Weights of a small transformer language model.
Size: 14 layers, width 320, 5 heads of 64, MLP 640 SwiGLU, vocabulary 8192, 19.6M parameters.
Each number is 500 + 40 x the weight over its row's rms, rounded and kept within 0 to 999. Layers, rows and columns count from 0. Numbers have three digits each. The size before them is the row's rms in percent of the matrix's.

# layer 2 MLP gate, 640x320, rms 0.0491, rows 495-606, columns 0-39
130:575453519521515474485484484490476549464559518481519516492492483524543497472518571527446569530520478528527529533505454521
083:511585504542530426576580473493529469433431475485487481490539538550563513476438518535505425477439476465459533388466472516
062:498469451555514526528489510449581553511526528584499576479427451480482436507428454531449513443467459507525490457517454541
059:540497506537497537501517469482450427553500495547506520468495507518526472557512492495539555490467546537580469575482475504
054:525483464511464473467475478522438555498481535519542496481449482499509472500518422578457544444508488538552497524494407473
104:485513489572536474530523448494416531467423515491464438473578490527475532540502546500494503551475466527498495514559536516
057:494495512508481508525481471433454507514490472480504446542448486529469463546461501523517566542530507450545470579518561507
104:522511457463476546493449485469469527541482539502472475495413567508474480476491467516503507485524468466544477553563541507
060:464489537525563492513442501480532512505507401480508494459419511595527561440484557642547421447496506464529531534449545521
078:488452513574513455492499441530567519415462451519504578503469414473440424478528485501516436453555485496547486444531397508
113:503552501484420495481528463594447421446512475458435439503575515505495431475393580459451456575481447470474569442488407502
073:554478558560525510587556480525551546450509508467516521472491528519509515473406534447507506495566434519500555533545464495
110:525565504520527500567549532457482522529432503458532412516514527493522482466601463524474477481526485611479426499493459527
062:473541491556523491479496483572498491459464517486574489574552471517496491501453497531473501548469551504517413465487485480
110:445574485493494464498481464461503461522436479586450500494505554461479510467553478487533493512398468494451513515504445465
096:519448516488494443508525508523436440501498488408508513590487470497481457523514571506459498494507493554453493563498509500
050:475507454514508492441568535489420473508479513509501494455494585528543402520518557503464502465496468575561563618497501487
135:440526515506528483522496495584462496513517469568588468455599473479512428541488516486518531529482425483514522545558502460
116:526483534521416567555532506453523568524505471431534572567482490429537545569466499482455522496559494504472544408518527457
082:448484566539558514479505471554554487540511471522495465502604560482462476540508505510501496485552474507470439442427525512
079:456547520488478515514559569520512515543516485488576583477508570545493557495517510554494511467482488539514551517498574462
114:494496446545526481496480527543537478471514574496495482467465555434486468566455490518447473434514526520512510533493485548
140:510518536457477547506547486539525435500487512495473548505454480549467458486463478535470497508467524475559498531450464560
126:441538439513487477508511531536528455493481461462483481478526560500529523522536516524466544491562481454513568500514519469
097:443518504578504502507462528518510543441572520512534490459505466466534567449496461487450512531511562494546448471455457465
141:536590548499550518536499515544473501548525415505522401489494522525426436510472547501497571449492531476479514547575501488
071:510521472528470559496552551450496532473535461464466467519468453511524561418524553505492483528555500505570545481495554516
054:499495499544433471589505534554520473496435545486516467472500477504510547424558503475521473485489526482442505549533528487
103:467553499434514507524550527500525508442513486586542547494561526492477498569405613498524496474529481472468556495512491449
077:536470444467476506497517553480483473516503497543563531463515551474537496502523551512475458523458582461412548454465517478
076:461487509602483513490482569434539478495501483532473522484496551497514604547490518495553533536461576510465506444536499467
067:519466529507464493560468423540554529551419570450462501511501452448551490458574526490522491464559540488538538526560512461
122:419519561443521624444543466544502496494499580426401534525504507444494499448524517485455450423474539448503481530467479533
102:422530501385629469431486505594511488460468470559522512489570499536530480506509536523507470518580501477469571508574469533
061:533449462507499470507489506511558489451501565469514529506503479442566526533434467535412523456501498543499461540550485531
097:450523545447508513509529449534500498483550506569524482444514416509529503543515483495481590515477546465488486513510513496
064:541560481500498483446578521512469416500451482495577504504518432542482469499513521491476482420554557441464469398483454543
099:532471440461424478474509514534459515508460498506418525464497566452479553541528512465511439494500514499529562445523484412
093:519561521601491496556524469452443492536476524554501384552531501467454511440433549401566498508528550530471546489510561485
157:481541500449478546537480523448532508529440558558476466519378457461571505489516472581498492538450504522523471472441489437
094:445547467524564519507518455512481436513565508516443404498510455466559508520467535457513506514495540524417482428538493526
080:442464471514568457472459476462438526553416547462497505516501553500535506505491488496482505464501574497489455535464501515
056:506498523471499415462576459546603505528441514452535523534464504496444535480572514531413485444492534527452509516524494549
069:457552506530457540532486503503516491541463462565455528558482423516461576498549504462523474573585533470510440520556513460
087:445493459485526434497570424465492493481493493568434482519500449496466562475513463456482534475437482448471558562526510504
077:544509464508496501458447527353457552490524482548475460460503452505512454436557521499470517543467513493470524469518533505
097:482496416502453548480541504543558451457477511537487566475531479439559513516502523563469508474515437494515512477463522457
064:540530430425434548564502435476520551478475395542493512470479537408493444510514525527507536439451551464456503474461555450
107:517464515478529519490512449510583495496499445476471413469402482533507552533576479506487538540459469517544500516520514446
106:511490490515558539506512476424396491497448459486465533437561479489445478521451532555573500465473485543567455551512564468
069:535564521647458495537536416476485461480527517545457532457440514565508487519480479463428520517517465501522459506421452541
148:566459465448449569511439474507510498483529560428521433534486529476493493485488470559506405452482550516490512449548514475
058:458561518504532484476453494519472507475490446502475457463534543542542518507548498512478473468515553552488574468472414503
080:525526465553494433541554435527447481549496497517502456463482536550512426560424476430487507492488475531534548518462531446
098:504544439506513521485499491486560506457441525462537457474595538456441596447503474466512413457485506584442517431439463556
057:537533560510539546503530467480392579512495474488569447476451515538438502456520450505457451484532603507518522530529488511
059:428446526486508514425471485519467545473440480537559460413517547467461493467509557514512521517497560538530493551484567518
067:549598495513466526491525507501517433512478515532491529503537522538544577428506423530575494431476507482516499514411504485
101:563551457508463474516430468542565469505495536523490491526491438528516466513524502496460477491503476484464465458490436512
172:551504497496435545510444455493528493512518515494508563554471537513464491450464497564523444544488502521502450492515543512
147:563447527504431463517461486493581515512496510469503481543502457502563550483443453509430431483477456497525477467493495500
125:438510492531406549525533505495493535553515515457489576549408469423503482557476546523541520489503515462446554510562514555
068:500440471462516486502502491550606473515568524500456546412482475517459520514594517449501533412532522463527433492473486522
110:473534464563559542526495450473523565439518544513492476515499471528450555595578562450471466462500508470544496497508517519
087:487510460502458537452457558498473517553459541559486481504501509470484574523442446606530462482539464517513460493574489492
155:526479479501455491512489529522557456416478523463488498444513536564505437483480452504433441482439602419490544543571509446
145:462490425454505550482382476492532449444533509527504509484514512441483442497481505451534482571545413536503530479509502455
100:497532484477483483457491479448452484518485506484520434508450501483523508553500490491424512473490568499538466511455451525
068:513563476508490505414449516463547494482460556522528498534483478427478470532487479523508557454485498455543523523577529528
089:550466552517532531536499541404452577466547535504478473537401457535539531484530481530533525478543536425495401532510512501
120:544482510443486449496466509480509526493494498540455483464467483485593478483570544452507500498513585586471458539458465459
082:551584432538488417585542463575591469480513523527562449487528567515400515544537509499568454545432530498430518509491525532
178:504530436491516494444481436487449538510578458535506429444483504526447517491500523401513472451404537509533519420474577512
106:496524518542493378500532421554502511440472450496432458470518567554534509504493499495557469541492459518460419465510474521
135:464491522557510476489484485530483443520521569431436562510518499559536495497489548449524472503530519480487518525464482426
148:555460578452503485487504464523533511477473511528506490497520465565523501473460497496548555489473505478569486441472482467
065:524512490551502438535526609482473507502463551483485496544489533460547488511503503520504562522508465535490516557512488465
102:501506522562498414555547484492548495463544462477528514512484557585521431450530493481487457501445423504461556498488488550
043:594481482531540523485438555473532487460491499556460451588488555518453535542505499460517542427483515531537500514540462476
116:490471541484472485498486566475480479459512531481474511534498497566494509460507570465502455511614534540459507477574520506
084:512470518543486433452451522487407519556534538463462513479497486501548503453480517472490567489534457454513481481497496477
077:516534510527469451576439391453490492464503544536543414478446510513506509502514521512450465482469492511468450497493547541
063:491453453516540484440457485544483549402512536551383524590532509509459511532446534447545473501486514494521518512504558464
085:474545551539475547483573497521588537504530432475470452521545490486485521527410512483567497445486530439521535441506559473
041:504421481528435512429490481521495497495517599545490506547464509457507472546555479474467572466551551475454474467556522415
093:490497533474454616456454485492541441492494528538517413502540460551461526480438430497480494511467454563522511503503487481
047:541507436506488507533468499501552487525460525480493532479517434471592480499541482522550526481520430527510482498518501484
085:469460558511462558534427508485553510475500487529546392534499501546558431566537534488515489478440466526529559496539545466
068:487590411500531539501462498524511500570489579526485523489537533472473506534632455444545568494552456546507466495569530456
138:529551508462492562523476490460494473565512519517476496516474491520569535468493450456511475485522559445539537418476500523
098:527489488475529481545543538534494464483488519437514525526490504525484592517517514513546510505528525561450471467482547517
076:453552543495533518428479546505431520510504492504502487504423468519516491495590528474419511462478533481500554510484480449
079:525529522505465495457601455475489497500488479451483503533504484575576403537488494501497523502579495479481527485457538480
085:508454442444541599511422494441459567503522503417504568540503507579481515504496521527505506471448526528537519549447509555
047:544558448577574529439492465462527550518515513466511586421547506499523497393557454544475503430472527505550523513492399481
090:503453504512510502515488499434572482439537499535514536501516526491491500480473461504468541460531441522564530563479536500
064:480555557586397513490515495523484467519508541477424457542491552491436465561476447494495436520490540527466592482543534505
060:500569548483450509567549550488532465448549532515521532469510542446524489548495516463479503509513519554511474494565455612
043:460508530504475466461496497501520498547502421505573470462523502469495551468419582491459544486470555530593542561452513482
103:510458538499524569541446539546436447529518518450478526484502501457415484490480501495495564462506543506461516497488552510
095:508411425543470515574584507429443518486519528471492524480493502485504531468481512474458441511459554509523486542558512515
078:466480498496543516516482506494453516501506523522501501467551521451478559519518486515549479460484561483538522525456510440
064:611519452574510446495542483443526455569512496498551525496490501562426511469472519490521495511464517463497490478512575527
064:518518486474565509410444497471461453534543411504558542504546485467417465504470462515415507469465494567488565452504453483
095:485542528532531540535439565500490542501496496486515505525530519385481446482524478518451489472503586508509483461471491459
064:556482564411502564466454493434519546500460551498522538475512533544571474493514479536475509499540499522537544497484528443
057:475590482487478530473493466498515514457519476535469438422499532499516499440439526505480521533521468471477459491506616494
060:513596557542528471515504475556541490541493543529502502450522424479512466515576550550493436578489475459508453514479523542
067:580531484515469503492471497472531428464572525492454506527435434484556405545593547510506562528572509498514481494514516482
088:542560484469532475452469530513534468463570545486511517534484504536546474451522487482541474581543508495501519546499442507
108:393503492538512468505573504498417433510536407471481507494612536568507454489494578459472494510464449471519505495473450494
058:508494568474531463504458479536460460463523441530477584528446534453523504450498522518547524486479563429487514537540449469
# layer 2 MLP up, 640x320, rms 0.0456, rows 495-605, columns 0-39
116:493477486456559452463446447466475506524557555492501476491554475501410514530511516502506522453490531522426432418507478537
126:495482519575520421525501430410523512497508541547487526420479518539528470495483526550432437520452474492541574432514527508
144:510507450545492467438461433534470474440443522575483528452568467574420484515543478429513453509445512442453550493472436462
070:484500495447424593483502401468561473565445555507485482470455506452477510493452508546479525579443510497582532456465490531
068:563518539505465474517485593451477515445475478485586489473544453446603508440514535504463492563532528596498463507548511482
120:449541599524456461462575491429449521484492471515507463524546499517516516512497476544466537449449563527435442427448481493
061:512523481487528451531510527527566517487436498503514569490528520454521557465556429504525434495468475509471522445461499527
137:443484443530541459509468474498485494514464450548503495531432533484483474519495503531531537502479478465488499521527574549
086:515526520538576485494432482447486563503500429443500514448497522493597502447510523485528445479521483453497551500455506525
127:515505551376501511468528485551465453487518478501561554428571456520427524511540495514457473546483448478443508497505495471
162:475381472460572453518470484519542523547486510440448537503449503455459527494417470545504505514488425493580493528475554542
082:479495499514496485444488494507537497577530496514514413476530449521545537536512504511536547472466521496473555507506500540
097:465454445510522547522553540480484489466464503509477430548487443492534508571554537501490517457574485503489520530450496464
062:512464492491519455545454502517462518496515479540466481516472531472498466532563486540509462462538378483476525495567561519
095:444446481525530550524545516617481511501502537425521563513562466522456492552510570474455520475574527539564464501444489541
123:463514459583501544512441480461565498479547495561469453463547488467547521529517475471512512513547520454483470470502503477
058:457546474557527433457549492560474494478474531492455481536503444563504464552451549487459528509452490520493494518468481512
136:527451516561471508515493500496525508576504494476415516590434535542442545489505517475521479498522480532499480464517524515
105:506504497473529504524508487568452508474442507458515485529492471544550498588503467445525517516468477541523515446514514516
111:557549522508487519534573525473492488549479473479503451548424512534581545478458587495554547509536564470515559505525511537
110:492597470474521450549450574461553477510486523454486511451532561518516458518486491562490524429463488471563526481506569458
128:497505455513482512490550530544559516545522525588441451492494463406538524516448547493454436518564496535438530586462424490
086:522509511519459503537532467571528494464490479496460555569512474525467473562482490483467497446503532467511507477524471521
114:393502421493478452499490482552514451485514481487480479428516569546552471531477461527467510496516552514508573448564468473
078:594478540413619439529537493504526452569419459498562553470494543482498500544515566505529508466520495454487509552566520525
082:535459442475483432514489487437493535574461554517506561448464441441504478461482483482491467483485543514539466455501501576
077:580580525516572491421474374566478464484447502540441472509535512523492476521455501556558496504482488549454523456505430502
057:498485521432535503495532574513487528486512492564467531525504479434471482511470555481500572453523528474457476496517510557
184:443529447517510506492410549436457537494532517415525515571520456478546503517529488517509465545511546503435506602504521432
100:560511438418550494517485522546475446515429531530552487448538513514478561511530567544449481549460505503422525482465517488
072:521541507583443538460448546470476538435461501568478471534533544531564544517412498542488523500474480450526530459498500481
068:535506514484482507481469525483519464487530473526532533467429533520491472434488501473474425450502564505494468453498499510
095:516502521473499515521387495542546508524470519543498501510465470459519445550516554481465492566452522463508481461471509400
102:475452509583465493582493523415567539494523484437496497450395531514482491556535429506492580526408534482511430586458528496
067:522503505469516507431515487479477486537519449512478453516442497519427494437540530468573524567494467520494545436501537515
096:499469560502556519482483480507523464489546481590508484519555404477575469482513450471531553529497500459499574526597428480
067:489532540479512520487459490485436545509504590526475522516520533502516519505413469472497471473496496483494493539443528449
079:558499485498475472450543469539465531494457493456467511466500521584543519555507510503568438525544513475505569457423480421
084:443483469547522516550525536514452483507492497492529459545504537475485498517494544474523479504556619566511508478433557482
110:477520516504511592529546489481559562504405513585560492498529469472556441533484515478527403549545551539498498467502458497
118:501467501509517416534470466499537458487483457541441510492480498586491480481552457520556448465468498467455502564448480504
133:474500484519493501470517454441508537520496461503509563556526490573546521512464497436507570538565442468502483478546568467
062:547532461535527583533429536559456521473512499525518493450532461501577499536476484442482490488528425502503560566436515435
069:471512491524482464473484477506544482567468462579525551557540473513442533458534512481589485532516475515493523447519510493
087:472467462458475526516574452470474514466535418492519511552423450565444531527551460479439544496474472474433505487462549472
074:466451529492514518521480544566575520444514486415526506538461584497532568571427469495514464522531501516531491500465500480
104:513460428536489506484535527525522459476479476501472532506501504434530553531476520538479496465511454542502484496430502453
059:507546518544501456501521493581474482528520541459471479529562489602473524535460490473503553505527382506555474468526525495
114:541540559508479471426476486464529495540507458551493396460493585480553593490438458573426539506515545485391539486535556529
070:408544530534540492482522491502479473396476440529481528521548470513490463520480508548477515510495520503547456452529490442
101:442503512504559440493502479468497489454534534464493506487505470511511492489549491568503443521508477531450583507475551460
182:495564536615469508506561528533479494495513477537527543433462424456564569522496441509545498560562522515415547524588501490
069:536470488537474446471504423487462478505524510454460538494486522478507451514438503530469458499462475483447526529535516485
140:468493474532530505561506531431497495494532471556487503467448455563508475604464534454486500497579482524506524476443555526
108:479511492565480444501456480446528499538478540480444504457524528450461578471488425537530438441518544517504522471442484566
082:452544505482503463466539474470548488508512463529523519415554456574490511544472608541493523531384476492465526511473500566
073:489428509468475507491524516452482553514489543481554502481547477450515492452432484436462521591514485531547461472421435477
074:469431505512514477460480466492484548479535474461499501467458457510437437524509541477418519554491477528499538514586569460
094:522516479518544495523502552552546509524480547517496544581453428504472535452561548500501414542487554521494525497520495480
114:452504430508522464578498460440511482491478516481533546459493565458506496519502506525538442526507451527461543522519534511
143:560510486490492476461431434480506502562466476513498409493491493474478448566518472497535446462496483533491534482489523448
123:522530460518551430469519488498533420497517556585500457488486468513481507468543498516456521480488517484520479498495536501
065:513455440449493472504511458560585518505553472460412530463492474493468457507509541440544548508565490475476456526508480547
089:470486477463484477450451590446524481514486532455502492461459551420497533524429461609448541533445428493492499469546532518
100:468517481483435471482494527440506528557518528494471522492539539389514481518520481575491404469515461486552449509562552452
090:491531525477513509519431440459425581488429477551472428512507460520497548537497514485593510490522488505488426520432490548
085:476527549461486448484538534480434511494471463495483456555490429489477476550494439451493431506544560498533517509522498492
119:508520460473476506484534462454447476571498562540531472420436472518445523533517459475443530462466557427530553576443506557
131:467454415554532459531540523557447496482519492500484481502533477499495514594526512476532447461456486530467525480432482497
132:545462536505483483606540566467527595482513524504520592516443555514529558442436488537506501467560518445460467514493499489
132:502499454461589501523509550521446514461465470533512454501477488505565475550566552450501465521562583576490447556457482475
141:455505550533512471525459522493514480423541556481480473515488549493531441481488495505593468519522520520506416526520446502
127:490460453509514540493471517535430519541484500508476488576524535495532440488492544442505509521568497539419535427554517465
150:523459529509455487517508488551467472525477490524480458443510472528468451460544546471476529453426454477494452509456436525
127:535544509457481483489507485469493517451515433546586463467464475441461550504528496545482507435399516546489458492540495536
080:468494486571533439502419489490468500537519496554510497495427503579510466504510480492527466529479527508498416540549483512
074:550365519488528551491487445468549524468447409505547540441472507496452528453572490498505507476448494479547470466488539495
111:538549470471456457520518499473457465464531468503528443509486501524480475455591523518480526481443490526510510546504517459
066:534524578529543451508460503488501502517453514468493438484509429512495477521497526514501510518494501475510437508483456469
117:436531456547502544450490427598507440518546491492542468545561523420498487481491405562566516565459439516497468474432520507
112:551497499512458469402490440466501465519467448503436469501429508517447485472497476567477496534566481493491488530551571509
139:467514506528549472493442504456465516532477503484456378532437543503522560471510495549488491456495514523503478490496651584
069:494592522554465518545484537460517487536498479466579486430507492483539453466565483544468480494463549548481481483508485498
123:430560529471494509472568511472590484530472526507512491445565476430510516551455441539586535497484511527583508465446482502
067:452447510524486533442503437521468538521515551517443496553522445452479443531465517515444565516485472405508502458530518402
105:506515510472517568497513459520485563431552558538528530454466452516452455496480580478470573478466444541503459510500574443
065:517529574507535522499488407498579518496554420497540471475527513499429557516470525525499598472494499464515463520596513441
095:505525528535455536560417505503488494536536498515524443552531477496485450514509556513511512526472447495518532483575478473
075:520518448575529533513467508557456477587459528494484510499469578445487451544539491505515492490523470580521525500503598437
123:448521491466420534600523492499570549444447444434467492508513532488480483530484542516490416499518485479438461521493504521
123:487582522508461476527476471493485498412468430529490479498536521485481445404538451459565428527487518429507540527464489445
082:581475499514497472604485493493612500520523543465528505512545544448490504489441451521608501587512451485494473521492527522
126:462468502536447489410491498516537481479488577510559563501504535488506506478403496531490468505440527451563469472457515488
074:401478484602513530509495521518520539438550437447515504547467595557476511561553523543568461474458491587531511514541507534
077:500525468546438494462496502466512507476523460481480528534530592528525457446549423587451495485486457467472574530447503484
125:491464483543547483490517506465539519434511443506492510465427554519500459464460439499490463469574495478502452541430531553
076:495530524500466505492500521546486475464522569503545485483518511432528450570502498484483493492475488525502593477554496462
083:524496553516492571530529469515540540528507536530484519494475478532508527466478472513557517440496484526472467503557498484
045:445498485497483505413551477512530530563527515545530471485481548553437451525467450497439549492452526522467529570450533520
108:494424505476507572524448536509487450519529525427506456537555483493542457526494513494443476523491534504468526450480501495
137:471581525417591468444407515569545571515492502519472418500528538465503417472562529514504491517518504527516533390455476499
067:529517524484521469477561498460507445539507494576536505557534501502465487477528519485505491479576538563474475495522489539
067:537483483521534465480482450518471540472519571510541499525536411488418403483544486417506495530544506464507475460501522443
053:492499499481524543402383424492443457494502452474520487513583555466470460532498465549430537496498493537477537549469513509
084:429480584526527479531452539507488544507452471498484397510479477478515454489567505518511482495491490524510505537452483447
098:462553457620532381513494461515526453431535515480488466493529485522419491519486439480524440447436495512524456491539483568
072:481556497456550533500412517595531545450510482535565476507482508472454488467553553456463513501489425452456460507479524489
057:475466515487473502476492541425494482475471491467521463481512523509498594401517451506526549500536518542466489491525510474
075:556541557493506545502490508478556423454555517472498535517432457533481408513548543493463558482522514526481465472441496462
087:455511463483458487542500471472553537496499532548534557534486516451563610479455511515504453470508531553529446493515578524
177:480520542458480505545525466422559527542524562458520530538481554457523506455472555455554504427534497518473556483486418469
# layer 2 MLP down (transposed), 640x320, rms 0.129, rows 495-605, columns 0-39
114:572501496561438492488480506504491511456492441499543516531450523535585479454550574513451557562479456526545543524541462513
105:495512477501467551498502549603484468544459468464515469563513505446415532466527442423562577508553534511496424513523503467
112:518514479526492450456473416506477507453424507576457545433539452572397511484535457419500462487460552465474545465475411469
072:567489503495479579495495355487580506536457549496486480467468507482442483525447514471540500463454532516582510546447545539
066:547505546505447472521510590480454491486532442481585488502525414467591519465493481543436522534510494572518479497546465472
104:521515423499529476514421486538539441548488481490485522486408458463510450492528506440492468572562463432504525554560524510
062:543442500430493514483450525466492503530467474534528449479454498469477478508495462506482612539566507511590452528557567553
123:473458393505588478465475489518498478536439477531485493541453533454493510509475500495533512518502485492524507524459523528
081:452489490488445506464599513539492396505457555541498531518508514548471463508470504551506552517495501543516490529532459489
108:551500522358499507466499514580447461521560501466538534428582501560420519516534468513448486527474483471447522502516513469
123:492576505530441534524561549514450466442497500521563471503563489532552493498543509462499522473488572481467498437515474476
085:456549468454420480487452517496448519485502472451509544615475506466485455489525496530494436542482515536490469463519475487
104:501410443494468539482525476510507445465538510494452553457444448463453536563491577470515548489513504418489559492488548445
065:460525492515543401483432533554523535468483505468520540628532464473460403565426490541484464497514485535484444475486509495
104:478584496460550488465435494503475513547474536518490536502539509429415516523557492551495581533432456533513508506485473450
104:520537566448536534503515473496473490537463518483558568491473541550491476482503477495516486477444500528514501444473523511
060:488512491515457484513519463515465511430484549489460534420525455504504596544446532460495476501472549522464477449448525533
138:540478448512467535535445541377553519502515511437490529592393495511463573441564434511527479482547535496599493486526473534
110:488542539497484455529498501596481472453446482491514464500540464555511508529534470461557461495414524511527455505480512559
092:479512459472503541487403472508501519440480554534487533495508478462488497498525384526431470482507452552468485499521475440
089:486398504508517504449579460565448514473552472511472523521428415494438557473567474462486477584483525551421497504491456541
129:513487497511448467516593497541475460548553509551465445523544483460519565533494539462478453589544486507466480535417422463
120:504480449503498461496459538466488590521506510488497467531558498437511531560548502449516481514519481518454486488545530435
124:571443574470510525528508530456453520512491544504507492534491461488444493486495550498514471501444504509474415469470534550
086:511501497486565473493485533504517518491484485506597473461527481494494530533471492536434510483541543514528443496483465502
117:536612565502532487550526509542453492539525379489564419470474518488465453526489542492495562437477526487487526540586490506
079:495456463438474594529575581475503554480546499461504539481492462486486503470566521465500513500571506485558530507497548471
060:510536404462527546499480431462514425535564450519560513477493529563406561480466538480425526597520479381471516533513540488
120:525495557486509493535619480583532487474498484545498474484482519520490479460479550503509498440511475486575511437490482490
092:453492535553489495517513468479456513475489464481476493550419492517540527459499463479522554467547494539582468473507482522
084:588488488492505544480471509557499477550519480466555505524496484524470530454541527510477512485529426468565518600462499558
077:535440449536506531513434496512546495492450518518521493479457469447527446443489432476416431457548566458522478453556482436
109:434556571476524589478493434559511544522485587463444556510481510412522437481513523459480455444439536434489477521465490495
108:470522538511516442554486443564522473535502447606509468490546535492470506475419484498497532547496476475510523480547531471
072:528471453515533508524488516516496565494461541482509541498500480479541451557465465556413526458512523472529435543545493401
114:523484543504529501476503405547495480481482482569489444488505517502530438491502473494508570530449502482455510462579469386
077:429408526452465495544501490542476570515512471427512426439521567479481465449539453504532507507460516624508503497471502517
090:483501542522536510510557513481532486454502500513549463492487467566520480485501497520548473530544475468476451523429547533
094:486473485424528508512517535525546542488533499484476557467433461583528480534523459590449452494500441484548460519504436512
131:513471472526481490489545495558488470464538494440523534471625538543486494496503528441516519518542500483536480515558505524
103:466544522440536553528534535510488519510474491429540453513502500454494520537462564451415567539520523513493525446541501490
110:469473461492472490467551479447532484491500444513522553522536506583519489507479499397508553563569441460501442480535585478
062:546545515545496458474470440510487517530496507495573455565473420495500505486533431460477479524505405563492493472472532463
075:506397540444453468497485485506525483467497518474523475473502517511539462480465527584568509562451448448507488498493608529
087:515462544472476529509474498543458467525472498468551472537446514506500465482507488469439450535555503535452428425460559467
081:515544537541481481571504459631551465459455529472537540495461577517534503536434458514502464462497485457559448523505471503
124:478499491556478483444578562455520461493495488457500455528453538519512529509508493436507512510503546516474458518459494514
070:487507578567516445464557553557495416478503576516482490515524512563515483489506456491460505545555509532559485482508458434
102:427490453457493500532497597522434511482497597506538598546555455504450419478549534479526467467500454547499482478489439567
096:439520542487437450478519552601564483496554528526515503537438512509573519487515463408444552523496477478488514426491449502
095:431479521469576437492508479468497539492549530453453516458522478485515484493530475556526425509515484557430595482501522435
133:497467477476428623462417547509593453539519515545542474528501503449554486531434466518490450486444529556464529483481506454
066:412464527515521515524519545516533484543524494543560468526498459500500580509521501485506548535547466505514463505520528547
110:539501555444471509444507469527523488509492538449516501527589558459513511405514461583494511478446509468507467505532454490
108:548485443490594565470601569487488486488512545523524519452488503496462630485533521401466501485413509548434569424479524507
079:404514436483479430491477486481531480543520463545477533470577455491498477532449583519527544569424431511484513517473515552
070:527459509495476477484548532456514486516522572457547556509525465469526516496472425403479516596504467519556479480422387482
080:464439480507519496528424457502465488496515452496497454497421479451452482563520559465466469517487480499490509506556521493
097:473501512513547514503607549539503483489456503510498543554510545467479538445552490501558469547483501564507484535526502503
136:451494489480583488516556533489516509482506480489493446449536506460550505539516496423476567456553466496475552477480480483
137:476494512495373515557480517523542531501476529459541490496513442520576516485450474471449436497436463505539482456534516517
127:484520470516537484505480470462554471552546505523492562552438503462468531490453520561523576450493504535470513531531483572
075:528492501560495521491492501502396482503439504503523502508535526498544453510497501456568519540483510475508519553523525502
106:444518441532571545523499467488534480441501550542473485503523469550447496572556562447499509476561501493557504501505473513
115:449520487489500540454498539468513516528466466493480511443566499446517503535532516530512446489490479442488478514521562450
122:535472518514473522533477503490535464462480546489473492449481527511509444461480455505440431431456606460517497557575518510
116:484485442469525538523414451447501483492568499521497483474480526458486513502485478447518496573573398556494550504536503474
143:451565499481485464490562444504459494591528503470556516512396474488533501534485488464432586498531526479544499565475504536
112:479468403541515467510538524545431489489497477500503474487547459535470523595527464477549407484483482526476532461420477514
112:525470548549461495623558537501528550500507483511521601503480581501525504491476515464537516463533520487455500517481492487
131:499505463470573477472532536558419513437489527448554454564473479509469498576496524465512543540567557520571443454507464511
107:518493475471502549496522507529482510572448453520514519478495440504508528523456526460403517464518478528525566474536518529
133:482491555508482499576524587456552476486466520483499553547491537501556491563479446613457537559594483479469513539516442486
120:485518509439537550489441512402553553500489494488520566563558494457505538519501489541548424499593513509509551507540556479
130:474499525561509468485475512533468469515478593440408543494465506558535531491462558443523457514535546481468566504473484439
117:594484554484504474459445437503530510468462519523521475504507450581508523449471511509552554488454484537566502470482488435
079:492411455514461545555518503518541507479456484499544559477493513539462486424489501518469464434419532585538495522466487531
112:499462500484568496458500476494543568518468481511477544489560526462429554499437467460543496470534519450518490473472468511
062:540507539539508480512441512485511481553492487454515446506522471551471536542480520524522525515472522472512437487526422493
105:594556519483513516548535497430517519534482442533519468494439504481504462508486464468480539436431482459495494526509452454
105:568470487514445474484500438491484475526428442491462490523435524541495488551513480563535465508594520485468523513569576513
122:438479533539549433497460511479462520510476533514505388513458550449525524489523501544488472432473499524487453469514643552
071:445496544488557498489529519461516503497448502470457461564573512521481553455473472589507506536571495462497476511594521539
107:570463532487468534567448512547462538496511440469498561529460532582505538423531540516440495497512439459505501520526517457
059:453422519530508543490481419517481515517542515490486505508514463468494535531467516485427548524459466413520556395520531403
103:479520528469477598465486449536521482467500538561526476483481403581466497505476517479450544526444425566503489535505533449
065:569467488484513546463526411468576549483561446501562482471568508452467540485483504494481538465507551499467526576550513452
094:455581506447494479461535441465498520498500486528503487498500518490544452485514405517554487484508557522463532507499511605
078:569504508585565486570499483578454450589466486460566493600517572465492500521467503524428453584496500550538494513431537460
133:500508495562509476516525517528490507466501521460533495510487436473443418484499555525506533518503481550469458560494517516
107:534469493536479497455504471530480492535505592470519511525492532508517538571462474545493562485562453551461482494519496532
085:570403555453492530459458555490525517507488473496534465482450514474489487509505479534491477505428509480557514475472465434
098:541525497479571486554470506517482505527499430511449479490501464506496527521566495459493531490543486547437526548551473487
090:529539496572473473481577517574557458451447464516493503483516571474492443522520515533533497475546490484455497495536494470
071:515462458534450507465499543467486504498526461515480529549535599512528489485567452566428490502507437455461579561470521497
111:493474471553503483486534499419544494433569471518481509508454544510545484465473456500501478449561479456493493534442550569
072:510481496501465527571491509525504511464499511460481540414548463543550579500519498494460562520464504522563554482536501490
078:495479467524489470531488557475497451502517464515552516479530546501422495576559543445439512518514531474505509492471497557
045:473482527514499467454519476451506555500494543518459583478444455585472446594584495506439424451485477491485514513514520510
114:519485486487533476482478479490484486501506484462470444460555470512593489508499533500476450558364492508522535531521504495
110:511439436576437524545584492403437470485530558428517545523492465539487562474488483466458477500471490464517483576536513497
084:505503497460516508482512484473445461490495454520532491492554529450475549517501490518545510445541606456494524497447522479
071:501476507515520431452453415511444476497458465546516425532580438461424527550487472505538478552542539463472464473503522448
066:509506552549443568574519492526517511445485541473467418482454574517544533518531562501587478525556508470437430524504562508
099:494481488481505488494535460521556472493468508477503481476501419589505548538471510484560528547471405521492577532559511509
092:477528396589530379473518468544498489435560510484490481476499438471405489511493446525522460434479516511493467503509491575
071:485459463562499492576589487475495505549452514516457591467541475543548502491454397593549485533503608550510516483537509510
066:495540613452540488479459462558523536480406494497514533508467427488511406524549523553476394544474448532564510493456543527
082:514450497471488552488436506517532457454496519473452539554473490512548494518554508459533575544554513509506510484500479494
087:477578440446544431491478495475540475479526549539532519530491542521576479471494499475566454523524515531458477515494468509
124:507514473527492509481471534580451452483474448533465493455545424547510514531522423566448460577476504489487480527473555532